From a checkpoint of a small transformer trained on Wikipedia: vocabulary 8192, 178M tokens.
Each number is 500 + 50 x the weight over the matrix's rms, rounded and kept within 0 to 999. Layers, rows and columns count from 0. Numbers have three digits each.

# up: layer 8 MLP up, 768x192, rms 0.0924, rows 380-415, columns 0-191
# down: layer 8 MLP down (transposed), 768x192, rms 0.0477, rows 380-415, columns 0-191
up380:495462432516533505444415500477525476400559544520430390430510517545481473542511455470445516522422528444501519462527469431473482516460460578519545540537479508582570480461505534544469487494550433490543544455526457411471424585461553416544437485555510588550452542545508430412527521517577529466429484492503459524457514503431536537462422492528562479557465501505498493470507440582555546464515438602577527501502427387560467521558602475530501579539500553360555422441478582526475569494484492495518487559422601468518424565510442415510427457486548515508486492605554421560533438568520556587
down380:557463508494453494433484593526516480560509574464477549561580469528489515550440455474361544582483519445486457533581536510460421447543485494539493484425518514478454488467501497563419431452548483478453460522483631510511446587508442470528509503501450405471507461497475492556525522539541510503520563445482545440584528516451428382569540530468507480603553509525424445601512532406525499481563492475523510521522538453473417444419503479454543520524575469534470540482474464476582525470448503475415467488460601526426514552499526525469713499462459547525574580468498480456456439538489502567
up381:508473557420500354540429546518503522463465499451556454447497526552522562503526400502486547526477488491470488589529498531490544553466497478521466508462545453528552572423399465536433455549443466536616544519526529476500534511455527546525447577548559520498546528539493408531497546595484466503516395489484474550459441438394501516470418555475442464523473552509324511511526559556490499510425526489494566494474458469479545465535627489548471557474555502457566413525489588526560538482446515517483461387560524503443537570486590472467588533487468433494597489407443407505589556451588555425
down381:440528467571521471470500546503445521489547515394534503521544425526428498472515486490583579528544550579411472412478610608452515486548523476515477541457525492431564459485547553484565473433545385465557520532460487479398517476496492424581492523343520462534561470453491504579461568471478554460556521431534546412472444542424530480515502525530573561514555575543560595551424501567468560500426517460545569440526518526446424392405460540475524540510442534573474540524519539550473467496573505419443512609511472539483396267560535525493422436504464442487530463524561527474464554402484489575
up382:493524383461467560500587463479428475393487549464493402450503561479480492548495555575485524539567549538532507545470490491532513500530523478506505445506537488416514459419552518468454563516481564532618420452410588421449512536557491518442549511527598571481524470521493443400521613493464500581505537484490441550448555516536532522443443468438467491473452440465495477442519582436458633497428583513460558489535512525511529484508563517505506522531455452424425508508454359490455469505384509531548540520415454543492578512483524499498470433559492478467553557457597535513487572517510517556
down382:461513574537544464505455550567456443425538509569411527533508428437436498438537412471471546512470490534597518514483519559498475543409507478482498459526526475554434520553500456480406525546562487430467383513557545525475532480461491551468470555481526511496493585479483495540556523440495521426409559486473460556467539519565543412503545577580438382475583504462527517443463466521481487466555480460444481475559524574504504538490579479454503549601512549570457543529472535531464546565494535423476489548558478478529465530385540428457472579456412545560456612465544559419394463508515442508
up383:562543442514507531575568488546508554461541492510381498444480575591463489470380508533546503530541496537553566463471487477489506559573474406541633522444500505532516451574502529483502616497486411519580526518408436493585438574451510445478439505507491534489602464570490429518522525443512552503497549471494506508556416486550478491494464448527520512480522483514439439501420510432494542499512500500468582505523517506438577464455507489582498434464434495517472517459473498549438472529525464475528436486533485528428511540511436474515531486476458593434512489519481464531450450561358444619
down383:499460573533487575501462545443433529511520536570404526629572470499489594535540487476432437513500562523567479569489495537412512461430523542459506448472532433495453550575611484598478520535508470502422478485532518464479544533388439514450532466505410495554466573460460554465518487555494515535532503519498478515562528595431524520423517516483609513503443543472552541452538440482474535503425475505459545593517426425534494484393468469493425476466545509454529442432401498474526533470594489453532514506480496515448541387556553502484516453494459491509531540532417444539442640492510565448
up384:524451575458451583553397436474548495532510532465486484481462439568436510484476465418468461515414488504542474512433479477572435429508551462475397454522383509501511549507489585513525542438535500440478573433520454433539468619493445511587469487632525569419570518525568450513412583429531478477441528475553453446460539526453584509580487526425490481448556522507501514424511558535596516593536419513515501475514451464589588487437563462428530592480536544565596563438446491596401540484454427539439568425514524517466453481502507455454500489537459576563567566567567542508461421499533480453
down384:456340532448432513535499486583521557515521525478528504539484451464535423481548559516431425477470342482588432516492542428510564526500545483505503448561661467563481460572516397497515538434468466491426499446485396433524558543526403494577570407516463585512573455594497507502504557475513585555356515502498494573432545444470560441412526534548610449454535465527547481431435536588573373490521506416533469487562534557566445522519416402539506548504517521461550492479539556457488478521459481495459469510495537443462464471449558386510477480504632443532648657454433525526538528487508556532
up385:491396503421531474482460604437506586462540472490555571450431564417493586499498535506481413400531421550521450459469405429355598504643487494577618509532476456486513499556532534478549604456516507473464549507475555513546454408521525453531409381478534526564537447523387498508463463467469571611446545437473529428463363473602443482549460490512577576522431510501473475539457473653496491547418527473513578470484486582511551462440451473478541461477478491566517479539526613542516448465479470583547502523537524530460522543487464607466567588496581497431612569334455437410572444467454526693
down385:477365479510526452395565503441481507465485433519639556462458467533502596523392479503505550487496521490504451540449506497383406551565522478504485534532449477599507453568416572491496478506475463437514446531484597438533527487438551647507456558524502419440444551500462433481421548453542493434456450490455333611441505464478534517504420500586527536551402463560464528481547489533506467400474473470361597457464425602574472415522489525441481523483592605510435510439454567580573569575515493563379575504552536591462566588584562640415586501391515531551487625476438507435644447508562549461
up386:583443504453444567611474480521521557567506461494481438572479448480385510469469459555472567540575474578457506472583415486507525410551450557570524477486535470531476468482396455544541587539520598518460519549462517517494527569447578543514521497594586471434522477491522511563535451506454531588511453481563551530350499610434524460569497474455579477488429501550431451410482544489503490438528511553526486497521514499579569498533482439462455484527580429442523589471418561426467507526533508521558584479401464464509506473491409480490503553503506459429407537447532460461458443470487440500
down386:493567515549520456471517536416558506465410552471590494441461483598515458483538475529424530512493472430612583547475489528544534479413523494541447572500484459529497542410530525497426409576542471528476427450507525527504393526545446501472460527479527529470605520508472487516477506564558506546549601511481447496472558534503490493541532525455577431423527534545467542425499466493475476491567372493486482454445431510454546490478444571513462487536443450532471447489565501429514483484483516550507449474519497545502454505575524541420561452445552565453493504556505518491486493522543554431
up387:473494560468559557431518505514472484582482519483509508494478605548476419508483527570399517416500512580509447484491436604487458551462436573465526456507465678530540465561450564510426557497497418555594452512462575512508511419503492473424482545462378450558528492427502531559516516501502494528443472508450562548465541511512403445555485580553576501462514523530543465522546515530480464526459540507390501520611407405571541519493521464473514425486546499446534597479536505428544482510436471457516463478522508445384530584556472562425514450440546561492520502449487457464463515515508419513
down387:546487467516470485371497429460485474414441422563526596536553578457594541562466512449536517509549501481550623486569404509450578471546387524478515463592446523531494440505501488464545622416544472534544540406510430523451491470517602426530465510423523493457532514496482426504491498502491524538521478451565403551579482455477643513446498542492608583594462543418473496513417533496514486505468472420517529457456506476520470434527500497499504475459533447425580467497561504486509475414535494421523517525523501525465497487456443521500530539549510550586567528543459467539462493470562427534
up388:449496574511338471475448486487528498473568394488584473423472521404454582475525526496537443479488508504533479505443445481488484490513546603526545599479480446512497571527470466458394531485524524497484447573484540558471475504513530541550447468469476501605570487507525431437458468545505501410488454514509548435437511575485506500495556492497539451527447548490520528454587538522496481523522531461481578402483554542458582499474452488427476472496543471488443499514622541533533513461436563481531474369423523488531510528545498547438476508514546564529425508466442569479514566547570501467
down388:505540428456598448594498520569578474588445471484542443574546463487529411541439502603525559585473649535539519518454551513471452456505535458518511484520435477482512467511491502462469418452459465527541453425523430568643448447543390477530528500476481467504482510543513505505517488475495547466607544466487505517525490505548524462483424476552391472434504497544436550541442454589471521485478631518501470516524541465444550530544499545553379440400467487544514481492522388439537527478534517538529539504468545571535476514443518415629497525469440509442468529491471498463464523470489485499
up389:384533497446459508543545473503468495483578511432534474550420477490485509525590540523507486459531485509414491563483507501423537483399502495513551497449561521514438417543467469340502463589435614424530503556544522414617590468484497586461411526492434571485556513475586448438491536482503479486406545520440531451513515469512425570527529400461486496506550481466495454542478455434475525482523527552444486525415500547507524516450543545430506506484511504418546497506468528489416631463420540523512509452482494527558501515517460571537615503499590486515531523532540443481498511584575559565
down389:565426522613474453527615456539570487570531536519491457455589483460414440507525590474433477473526508456496476468530412388520486400503492496580542456475525562476445564515502530479435439572489497502496499530601504520488457481502553543532500540516510477579457440385527481487500546418509598478421444503451517514544485476455495433430569435486413513479460490561468642569567570479474469492527579478539448552521434550504498534608564543326524424501586520580506495510432462508478448490481546477512509549496470478535459432490534549519496430546577467464448454478482622445457535530444545538
up390:536579570513502570502494509529549504526469521429491503585571579524567522517543534409521517524502415503516550491495498501453461515471439402473501466483390441416488467533509579486556503487440535535558498541412524446528533503517499495506560483432470489468524506619426488582485517537489481512462544537471547506474478501545502507401540505516485455488445577424440456570502466472582446420478493570515553442509518529587450445450446448485422529480468567504531463537452451571465406480421484455557441540482462533521472530517460589440450560470517422504582489484494532523567517527440541544
down390:476487500472509452544542551496486510531531570493407494449460541544444488489455543564541465598447465474537466487537472521503458574508493467563539505456566553496466536451464519521498620507508556505471471456535592483530497547502466537559502475473517491509550443497410492496510470524534498490559536547537452427494563434518524490553477558428481527482514470492596531515495498421528448497491490481433503476507471453464441515441641485601533525553451539414497478473441461421551562494512466502457541405485621505504510479548512433536514445533367497463450561471500455469513427511477507530
up391:435479485471572465497537470545504476515515543420459486573501446528453476518505495467542542487449507518483484500502463503520550477541592427430499487429567508546495516504391494509457482477539552488539442543464591560479521591503538513502430545560467464508539391479505452571553547516524483487612481458519529522534416501547478430462558506492570488536538564523473509476470404490464544504545476502534482527436560547528483567452484530424387457449546557465504450469490489439526480552553468502553568472465476464466571535570461445472533511511525439498457525465522533528504559428456436490
down391:554489466518505430547430546493477430542473421462532469457436529445466466551493469540484505543566483473476512595496534508524516463463482513511563525567499407466502493455558542504540465478484509498416527508505424369535477467582475455505631424452517538459481523523456553441392430553483456551484502523549418577500581438431509510589455503504522513568470460546489461576516488536494450483509594487435512510502561453498510465536435507477551491617431470495509541474527499521515516540452505504468459585517478550489499478494511553613506538478527515516568483596544431477467494448486473479
up392:449575460503411516482556568463515436485534544523538519426423602508521450419470520486467488554648487475576486532525473466494402510527483513644467513537488553433549561457504495473512383564450491435483497431551498372510580555542545566466495543565298555564502533524554491488454502577527454499494580533509438455519480504600492564526519500422532540545490553440488436511467475486445515544471478426526476535536440492455505526496373487474586449468451607523601539410426411574503546501466473562531538477553506495476475494493488562445527530569453459544438386448568488508507503503518510571
down392:508495521516583474462492474516490539458529573507490414577364482436434527516463556516474432482429505485553533437431442461443464492507396485500564521560503453486551452538480538496484534407502403422529476471376457476408614471508499390582558507484500632461483524465576420574532464538415500539447408497504469524570544534511528535522424500530482496497541478598531492380472456498554480550471570428471559455588561481469489578568561587553509463595550535532566535523435571481509539595516470458601459486496484380513541623413555507535442566545482547494446472459509470537511488436485494472
up393:582535570415534495457401479434481455440467533510420439475489511529602472561597396455560431515542570574405530519587531551475559492491542480410531568498602496466510528466537505369452557527553583536456581533556484541507444379396571477464460463484429528492475546524540495531484487397469490531535469458544475539499536497498579469602530490540516458483449506480481505547499480596485471424537463562520484560456514558377485441518420548460421563503490544599524578519558522437439519486488466545536481431587569420510582439536485477523479528509442469466484453429531481480453448429409479543
down393:431434473516520473522559604473482403532549451534454502549448447453441468401504583443400561503469420508529493448486569488468448546523605399529418575576437471551482498567438510519565473506477535529475469484440605505490517494415540544494529560475472473467405419499560511455467560573526457469509516556389529466445533526495454475434602516505454585528496539488486524614376529538543572462433470508547653546417414436521426525567551495511467504481556494529460503470521522467520441477467509574532526455477400515492505493525519550538523560515483551560498450629526486523557589484487485407
up394:476512507428449524400451515477491539531562524437480442405430511481509432509487495494537564594477552469521564451419405493446568512536439479493516552444553484528510582526510549549446467524584532515448505530460480458525496515532460534478473537548483510612441447531509439384488446429467539544497510543463479564487451577479444485502521547532473397595503439465479459510549547429529547518479575588587519567548465617575541483426537636513526481503480495480441568545433446537495525498476585456563453501450409492554483527572438550412643489515515474405518547518509532515516461562449463454
down394:503573495440512424554522473488467562582513483448583535480580501441517457428506573549533472481491472501400408506525468540451465475486522502512503396558462462518558494448499539563489540616437480543492499552501481452512417554465494504461519525527531474510406485489418616384454563473427404504538500517551607512453532507374504471372500453511483493452496492579510521498565374629440455564529546535448532504573551459505467548530507439508448534468522531544457498426503566498459557490501474504484498514547524411547533510445563524560521450574513489512492561506427593523493599536450478449
up395:540475413477523473419480486472540487408484538440387467529520464465475419590589423410565506541452551444483491580552628512516622464532456465516556460485448520598534550516534545467466494528491569451520522499514522573435530515470563471541499537443511456557560482582577451480488390552529471493481478481517415528549509480518449490482509443498452488478426481580544529563452546556565483453535514581538533532413576492437481461551528537557505477442490395452488434445525501533494468548431440547517538462534466552551404474504445410505526400534479536486513525486537512510482530512499539448
down395:438572589513392382549609496497494539506542484542491522453489450536602430519519493528450491510512497473575526518544456474482512514505523479406410524522373470524460538557478480596428525481423521434521498526501537471449538475449528424504563451510510464466488454538442507467456469522422463556425478479484494502473504561473452500453576433443484573565564524455525495479516534539435538485471486522538517507435598477566475605538402538532526483521548432484515478520536505446464543536456490513560492566466526582490473513449430489579486438556558544509453567584552502448520417542571461439
up396:525538423476427517526481513468416609528457489521442503510475542539397483503454478537532478499535516474492470515383509452525471527523483551458481526516482585461470407526481485494545481549520561551531486467446501553428474576546440509523538481461563512557584471564507545502523458499477482466472571456518495540522577534467521506493481401494477453510594560501481488474536514506487498526487473542526462618489490523489499500486579507433467471527426516402590541564423601489445412390425532570500522479399510467521506501551558495420469452496583451511518542480494497457477465518667471422
down396:480504511478488511497475469451545494493390493478538484579461470487531533510526484582395452483439471531523517556514434585440528596508543490532515435495515442533546503490466516482476483423460515453491514538511498470525403535466480501517506558409504546445525534538495596503424454459479480510497568419452525515552520566494518517568473595472479512519451567487551495537479454486539499529568499544487514421429520501540583526558515476553393505551508506515475523429597494473533519424472479458527471478520577471488465537398415451490430456476516493516555515530578495508621512499459444479
up397:552535531441501485441488579495425572465547449477537491581531522520500470524476470526496525447518594500535528525538477429400552484487446465533433509485494483546449513458507547532456502584465414604489466456559529482495601511581515421503516473509520361568502559563555443504511565496462523480556516420503447512475489480400483579488422554521437420484451449493483475514417459421540461461476471540407479503476551541650492520456482472494581455513502566466483453506469494505488424478527523515499472509572473517590610423457438470515554557551486507457615541539460597513405522578459519433
down397:479516442456499490484502542560445480519552495588537559442507532549469421374543508536440485551521541483542465502469521467547568515445414484571611536417506472517500496528579519472579487466502512463591613433504550474533502518475562510483521382579512526479445476540536536510509473605472484432424570460521508593516504410495516508435557526477524547535535517484455429604534556538487506583448495485546481436501401509521497468496565515469511484440539417505446468457451549533419535462454518481454373503422439509505575546530475544489476383456559515491490526455509456476431476489499553529
up398:427464398516512476504516494453560439562549493441431474563621529521435517393452592542487437511522547621554540509467475509503531507442574508532447406478528424556558524437491521431555530572564475430604450554523472533615545515572548470450490502535482563461418512481497487487476499625467555573533463533497462462500488530445516464449443434504597509463458547609483471492516530473587445465488432543423467477541423441504552486504410505423526494456528465448564506374521539538467577520563505541452366510552591557504458486496490427516512483580598430521520388463478490514534506543454481426
down398:581536574517540442522550490553589473403585430445539556546488505512510475450541481544597423518493515531557444426492518478457489488571457547487536608580520506555468429485513411510446513501517503491360394535491574507573490517526503524466507524538506488528359485520471440504525522541382394403554459503461533504511466626452576461495542469476556488475446478481596447579514396457457469485536449453501490594518444513495490509409488475410520461529464512524486463472524620456549414501520486484552558470484487513456443506493537478478527431622468463522596561480499588462522637498499546445
up399:517547427545538483424426551543588546535561504460458538517528558516471500528531516465499558526607506515466494448539452536422487530524474466394493453496481434526487638470458531483550510443454566462514388535473494568496563506515477483470345479554487419496402526490577486454577465534407470497564518495498451441496479549535467496484468512501468467528478525551546519578520412541541563506475504456490554437513577491544511546453414562575471492489475545464534390573381557425514444482493411547584436524520487569486430526583446446498607495462506480486561613426566538457514522478521428485
down399:540495515562489494499419527605495533464425559534501616539536548540478464487510507440553515544483486461499451464557415497517523449572504433459504499426424470592516512389557441390604494472513505401492443505534441404460488504618481476511508497541487437537424512476586439493511528516467469502537568487604428465543540569430521555514570388415489534494496538423483511634424483519517472444478469493556501423540565555533506452470466584609419507451543452504460502521472539502482575450497455443586520563501524458489541511494491470520461522490566483490521502596485460573478523429538468463
up400:471545561481459497564543535517536511456501429484437546509540475532471609458485513512463475514554459483486592461488445463526545447486450513502438499465500590524514515455498578511467448479489407510493511499516433489428502578531526492590460500521448518484441470554524489538525497530488589513493502546547472559543512475455406534550488484458412446535544514516486516471544474553413547552520539446401477494502539578520463497538518447486498456490499524469528418479557475520559490530611430426526486513513513408510490591485402517513519574520456445522469578534441491533533573547412459480
down400:486403516481491424532518543507452488525512480539587558517545469409409466467515450425544513539515463526399548484504614531459578551554471475475438530457526488502483539515540495443457513521589501541528501518499492536487447493550467518458480459427464532507544513447534517495504507482449504540511489542504528500527543475559458489499574524448532575470481525494528497535460472532485616472482437524468573445495465447530485485518437468515522519440502505526532455491501430464557603495460555449498487438494510513448615515544519472510479392499474565478517456427534578569449546441497499499
up401:421492479418543428521422540576548429494396394437529434449532479518525557568505544514581496528532492547399527574461487470433502560494467546480488484501557466455520559456492531490495528484492469469513528484589541508465471500452518485426466551437580478538537477433498546553476490513456505448491540596505448535499588519489473563543537520478630472427368532492481502532480529493496498510523544506586471540530463476609640539478393515570424491506482525447558484423502571500529387496479459489543468500523521536418398562443510470576488542497416550445479498530484389529495505476515492458
down401:466486504462472520497536535523517537479408405442586551483516507514512467404522445514517386467478505489469486467487525387575490429479471422526507547500534538510479493518536530426601484522500566604406507542515501492455510427479461499540522527526526557488502392467431561499501550483510463518540432410584463480440478561515417560519509496490482622542555390603441457541445438545501447430557505523470476553529427577504480512516498477401494568563496532591532555547427469507485557422550530487524435525558460438521452571626566531439494560518472474517542487472472522438551497476611419567
up402:436409513501543577591492565522494430475611468469525534438486474466565554557397438520544490429555470474515444480488372420550410443503540476563633574548498510466517440457489494520472471451528596527530596529529523443557462544438601588456450550457566493475471486582433468500471586477545474544497574401566460497375494543558526501501497476538484466511502459547411428494503379505553540537565455608567535587501482458555491524428542444514583535549462469517509586419547588533508543437428443519492530583569450492487483530481554549485577430457429361531333563558472477527429414471446429527
down402:462631518574429550510517560424417572486394469573460467448396503451453501426480450588453543424531393504514476602484491499460489572463543620416428520499580516558587546485572507464421468515591552533370620446570486440488536406561489563476553476528522564456433602441528566608468570468549489576425528500526352444492478667509572432438543597365408494537534517537518512421483474454424502520562496508494524441538606487458530511556460580470532527531501443520490548460617488454557559558488523486467525574475565412493455531420485481487504433433455583502533447606465467462413395507472499485
up403:449448513476465477512532454548518567488519436425436497526476493415539582488421469484557507542546515551465476474595476532515451589507521530511524518421560453586401508476359533472439469572492529545468568568550505436496513484413547492533495412495434483519498468500596544598487558551459437519511452422406434556535430492587506447549494511516470605603451404535485524506507530485525487573519563430537511463531547476572553486505501415459538488424532511508498590522517483468443493478528474554510537513509589483555423458477515416467607601491405501591415611502550395478525435445526428461
down403:402491550447470436569450441539504536522531481537490594500561576409397439487535573529511500485472480451554547505500530452582456567495554413597437547594449509445614579500499522445485545469445474417490482405437555500458478527616374549414402523535483518492612467535495531522398430505588561429535525455575457487499477530511498541555434545470528511383494463548428441552450474543535522511507559665541494450495391521525473507523431494530436478521541489560424459467603447473473519510471554554529352424531556525502450466434514454455468498408473553545450546532575462590531528473483534618
up404:459430454526575548522471515595501441494472430428544455500503459442487553455537499484519454441522525604510509438550529546500570575538584579485484501525445492538538480551538553503453420495587548503558423432501561488490493464492539487479497600513363612514564430554480575570540487573377576528511531496547494450590578437451508467404511422525474468489540479497441492533450431481425501562569452422523452602519404478538595413492462493528411472507507451503594476564459531388530533485442491552471439567497482501547447438482486461493478504464486441579486567388474530482457497511538545473
down404:526428524499532608474615561535588518459495444476545494508456540583513543619498474537527444496473508471452476459463492512480513354512466539499493572441516456463585493480478496478428531501507566484436553506471464523502483503491482519459397464527510519529506506441500551486567461510588523438494481441543461543486479554490413494466477461607519463477430480555554492498605579512531516452409489480537512526425532485428421515494529554489527490487528605514406587494469465559477483389582467491444515436519530557502520416473461472412440480582579649443500476512485456494472490550497485573
up405:537464547491488437505542439607413526431491512462519544527506557559572532483533536483505478484543443470503547506552467554500476561494464576511460534537461542488545469501446512428511498484489424476480560482423443500555535481450479469420530450444503539587509499488516612425533452450384464526516514485444484547484496502479464486567458524497547536482474510444493484626438459446544463500474566426531527497501498483530417467492582561489508514516567532424478484520505512480565447535502481652503508514504445513530494467467506478499552527473532460498563519561510441598498459483545492441
down405:406476495439570534550449469517491554517560501457444476470452534594448545559446536539521459488499522476468497502530531438540485457474535444410528425536460528504453421480530497504509492622555452624456436540455498443537430545505541512527443467580460496542561504543528501524466482543562516467518443500452474453449528441468467527542475454528514537570446557538531549458521463497569506489529524529449536473460604458497538493434413482549504497500538493510472437562513447543495571469497551529520508529504467504477462440581486430489449516466485555573487418473529524550523543456491454577
up406:481458462487490493425585449548462583595525588433491458520532502505453571481528544472494504506483463481457538468502596415441473498533505461511470557462453492486517501545510445367471510482494591485536534526466512508520499606549493535508384588489509442497439387514495451472555547499396536421547487496553523567533501467441471595506480511520528554484517480525343553532444522521478465534505669493447493515467490536550570537446542524494537525531502495486562499418515507567483598497438485503578483552484569492471492439449452490529477486495454462527454478484428496542562503518544450504
down406:551464475561535434468506564514551469470566588550472500483480543472491500519525474491472537419535527517515505419526515468522560497427571488527519527543446490508517593529467487492483493430467386492536489502494520562526405600521578489562488597549543477472527465486523517380505432507459549468534523462505506511490547605490446578481494461485461562499541513559465494460441387453448539431432648585580453495489559486441552491435479430458455490557439497495431486324544488535469528484531470421471519431525442469526487526460528537476583562448528543517494504442509441540500588547540508465
up407:541560424530521546510484448511484558519436485463500473520498520539437587477446504482545555448507528524517483559516446432461441533466486448537524576493528449462538411538454466419547472485482460535521451546508523488446483422466545470498538443506470363478637521491584505449582420491447540483507496445587491494523486470432524426431434443613502480517553491492461548393487508533495492484608492429550498517628406521535516559422510424482535525493584420454530470533517515437576537514513512597531492525512437394489534530493550537486543487423538542584555497522467520539534574463487585469
down407:481456541478590473526468474456431532485530512413497486508485501454566488534454458500528461572535608491520458449476394470517501516521473458505494389479496552425517501478627457519541527410502493516571570457551462485454553516485479439418491520625560580520431446441483464482550430540517500501486440535499509507492588505505515527543443500429482524487526423451474488579610542549551474540537467504517565437528433503453548451476532538573496440457444488465507517456426487511549537410492463511504544483469551597483512553542526493384484488596578497492541478505554431422540534497598491510
up408:548483449405488362518510487489522460518487583420526439516483411503439543568473490461524578477508535456477585547460517495507402470499521462558490446534426513482605538564546479487517540444468496449545548512558564588469515517409493474554461558541564454526550504553600504487473453515334502546455516512576488423535513471464448467468510568465559411413446534510480440570455533508535468547488496495391488602531474567573532582555566470471441500444465408536471488517465577562556423552518481523470517524451481451537461463532473510545625446470496427467513523484493541579461482519473615446
down408:511415474432561538549493602534499548499542543468426410531530475444601528548538493412489502429534567507550488463495590457489485607420446527518489504522450553558449452404432450421443552492593514386582467454476506582411506530522562536414406434502362467457523462492452487464531477524535527589445401470444517441570513446493563561452483500491498415470605560526488454543464454497498464447405496459499466528514606484500514473480457549520508536507550537388513467470468520578479487513558525501479567446517503581443595477545505595543473586563522571535500444510439512484554590579477554491
up409:481547465488568484556515526551550437477531403500508543448435511541593385555502499445508463478460512506477466541535483503544427593532536520478462556467528549539456444451462494455583636476608500515522509515561500532423416480442567563480500566476564456450483458539515445421470437447567533543500485458514518488425557470546543578467491554493509522494450491466563504458520452512489512521529483597443646458516493474622478494582420491484403523434469539578535494457499621511433385500514472485550586522511560497549583417341558519450493448466483456488539563500528494452440512459490458401
down409:437507555411473492484518502489506453501512497536475480485540536502424524501433589461442512562473491506590403389491498456426464436562504474525497425429481497508473574528543503484402504554509509477494505535464566468480573498569536485496526466486515416494486500505501563570511457514418573436492424491452465510519528458438493470609501509557436513540465521432445515536465561441514447546509547523543545555530517470532621468440501526523343526495514540511464531546548495505515535550502536540499522448467476552501461517521632462569464575464480510523501448525498566516479508496462458567
up410:472578533488502478545531518391440471486504390457503454523625467491471558571477697584567438429479500511489505550480494540586567505476497514424470474525486524444451491469511534521476583487497494461445349497446530571483445498515435430499520507625431475612561530633496494431542475535568507510499489490557497560422516496526493600559460482442505550430489535478475447511509476424481517558518512464526453439483567452495444517513595558503423464431482509542497541499404483564416545414480497549483490479502503525488446516523464464570511575461503469617493394463465458549484426569579490462
down410:486491536425484480519523552468522431475510514685494481465391504468556397582435496393475482437527476536447584480529532371542497505511550477437426558488488461491481502526462564559527458499478478463510475410583562451477466470565497556553515535516502415525468458491494556585472599460507538483491450517439447536496495460518454425439496452549516571531543538470498457505464489557486444426510485483504485497482457592412496558510523564505478565476513554584584558472580505465541482456632489629527545550479431517515522523544431506491532498509512464470544477572396449472460517497530554453
up411:558472622467490525485388518501532477608501441531547468498533547485518423474519444458537526490630454490512418477570478533466526449537587502519477506462568497496519505469461430470566588594576492520570447467511432538499531544548539570555489544514576442521439486498549489499404477540484453440524379485560556551425482400454526543530623543578578455475489490475501525537463461515501540486554418500631417542411469444451425529489509525493476490517516518519528526598464536482387531517451491469391521456568501493535535525545517483449449495465400529510545437401495453442493531501522500507
down411:585577463532531467533502374487461601566421489556465462544498520544495470496511512486515517514438420463521566445455541522443522469486556442434553520555461489524467520483575552452471494501467448497562453456491553532361545539457499515458489540512435491539463563512519475441494526538524634509397438487513459510536477585437599501467541492453427524420518542489521563419449514458439579528430526567395535555497521596563583522415472491539413464448490456560468504447395555450496477516504546409504546540559491551515471501499498534539410467449453604513487470571545539552528475542411469559
up412:511488510413661475459513416454492484405536548482495548554467507564443432449463445618664533513580525505459520462443503534472471517517496487508454511425467401426550504477516455507444561480532460518488508509471554574520469525449484490494529431441495559524497478398526506417526410570449468458542444473493458428438552533476468474593513424480564490573429580536565586613601569476366479600536492435507509486483464617517521500410550485524411552504473465523509485425596523565508505469604499500489491553457517510493487396472486548497508462529495558449487525580458574582514495485506490602
down412:486496561514515544557359530498535528449571456510495434504548511474539529460569492506479515505539582510529464471582514542496610476570544390475421550510451527457506635499449500443565498489574583460478463521436489551479431452511475499555528521454446449456564474467588580500543429473543564547383487504508445568496462419508438556422479565423581492432471474481569393521464481578518503484570498441474496549469532521430514633486612549488552391443569412583651531438516489575484517535439487342540404425461469494483533556499548437549482383495421487495417486538539449543543505503437522591
up413:468413528513439488506506477604475495495552500500472527465503420516571533504458517429544474482532608566525490551525527467485529527402456571466435551463460569533476557546448483356530483542531511635451545508582448443473510442470461415545370440390518447487500502522560535545406383426491420608565467456489470470514510507573477477571613467593480449446530532442437488519507560576577469508567562572500466521565588601455530553490419511524487489523527438480534570521535518500441498555496447422519456409506579442530517571520514551494508456480437447466520535468422479369484578452458514539
down413:554500507416555395454460516559479395343529544572468502454533490459412353518492492507514481479486537427414507526468594535468521475546470412458439560486492454378508415527567481594530530490488499537468477405571570499547511507531468593508454518494533547513508578457381518499471438523563538527549474491517504458548559530516437452448544507509446622476570533522465402504446517509473419505373493476478572534520510521511593469545523531514520477461535385604471540392496394472525518501504568475566545470422453597528492589356512594521502500494507522526504531574443462494423548528600619596
up414:586520482450453584529471469519456492461461526474585456563507450488490542482518489504554533564568509499506449519497463502459469395507461501450524505505440473490549528533482594535489497407482524625454400461449481460503388454497532533517470506500498502418550480499532502460564456508486555502558444483559511541568502478453473479489481538537612507530436505483530456538509508428421493444463432488536524579478521502486514495441480504512459555509623511512606561504494573452542522623429454507496422398538536531498546472526531446490500514519516493544484431563476411439555533512457466538
down414:506507532465523481463533544488555519526481429623596470550552497485536404642536534492480433433471388449541580507488536537602504606496466472470499526483556583540440477427473549531475502422465542468422519575465538467459525426564482432466407509473436470528472502473492518592485556597481549469533532409445477468455507529547453485550524466492496482552544511550582404479550533464462486547517508513528519500554474515559523448611482555523503548485484432439556462507509558536535525470511558482500463486428487472473492517427499401511507488469506383440457470483431519529512386505565519495
up415:516537549515443514435479476543393481602492589457450396423503425478468515509471592532375582547629511552572439437476574528546419589465496471461560609518484631520548521488453433509579526565450467506505573582488541451470467523457532500508496520542480505496484504492507388514451580570463526457501521481470568504497430522443525475462480504566519469487475536426465526624447495558449486488566493374528451492501592479553424460521514593412405561530527524468421415501468528512539427440536550430482573614559442412489516579389380467551552542488439468421504604442505513500539473488453487514
down415:599445541607534494477434524541430459517530461509508497471506533489498425475500572487458436519475550555444450558551517454484457536446485539506577566513449516419527451516415632490338536505525487474448462554566572436543550562580554461477590521510451512499450413430431552552478460413593490511533500560503431580558547476414505547473541454428498606565543506506615468539484506538491547517452420543441346564543510440563551494481508553469451560594421426531474476330511457412502597506488478544430424518580500497506463509546445457462485635488466527524460453513466477421592477508566556421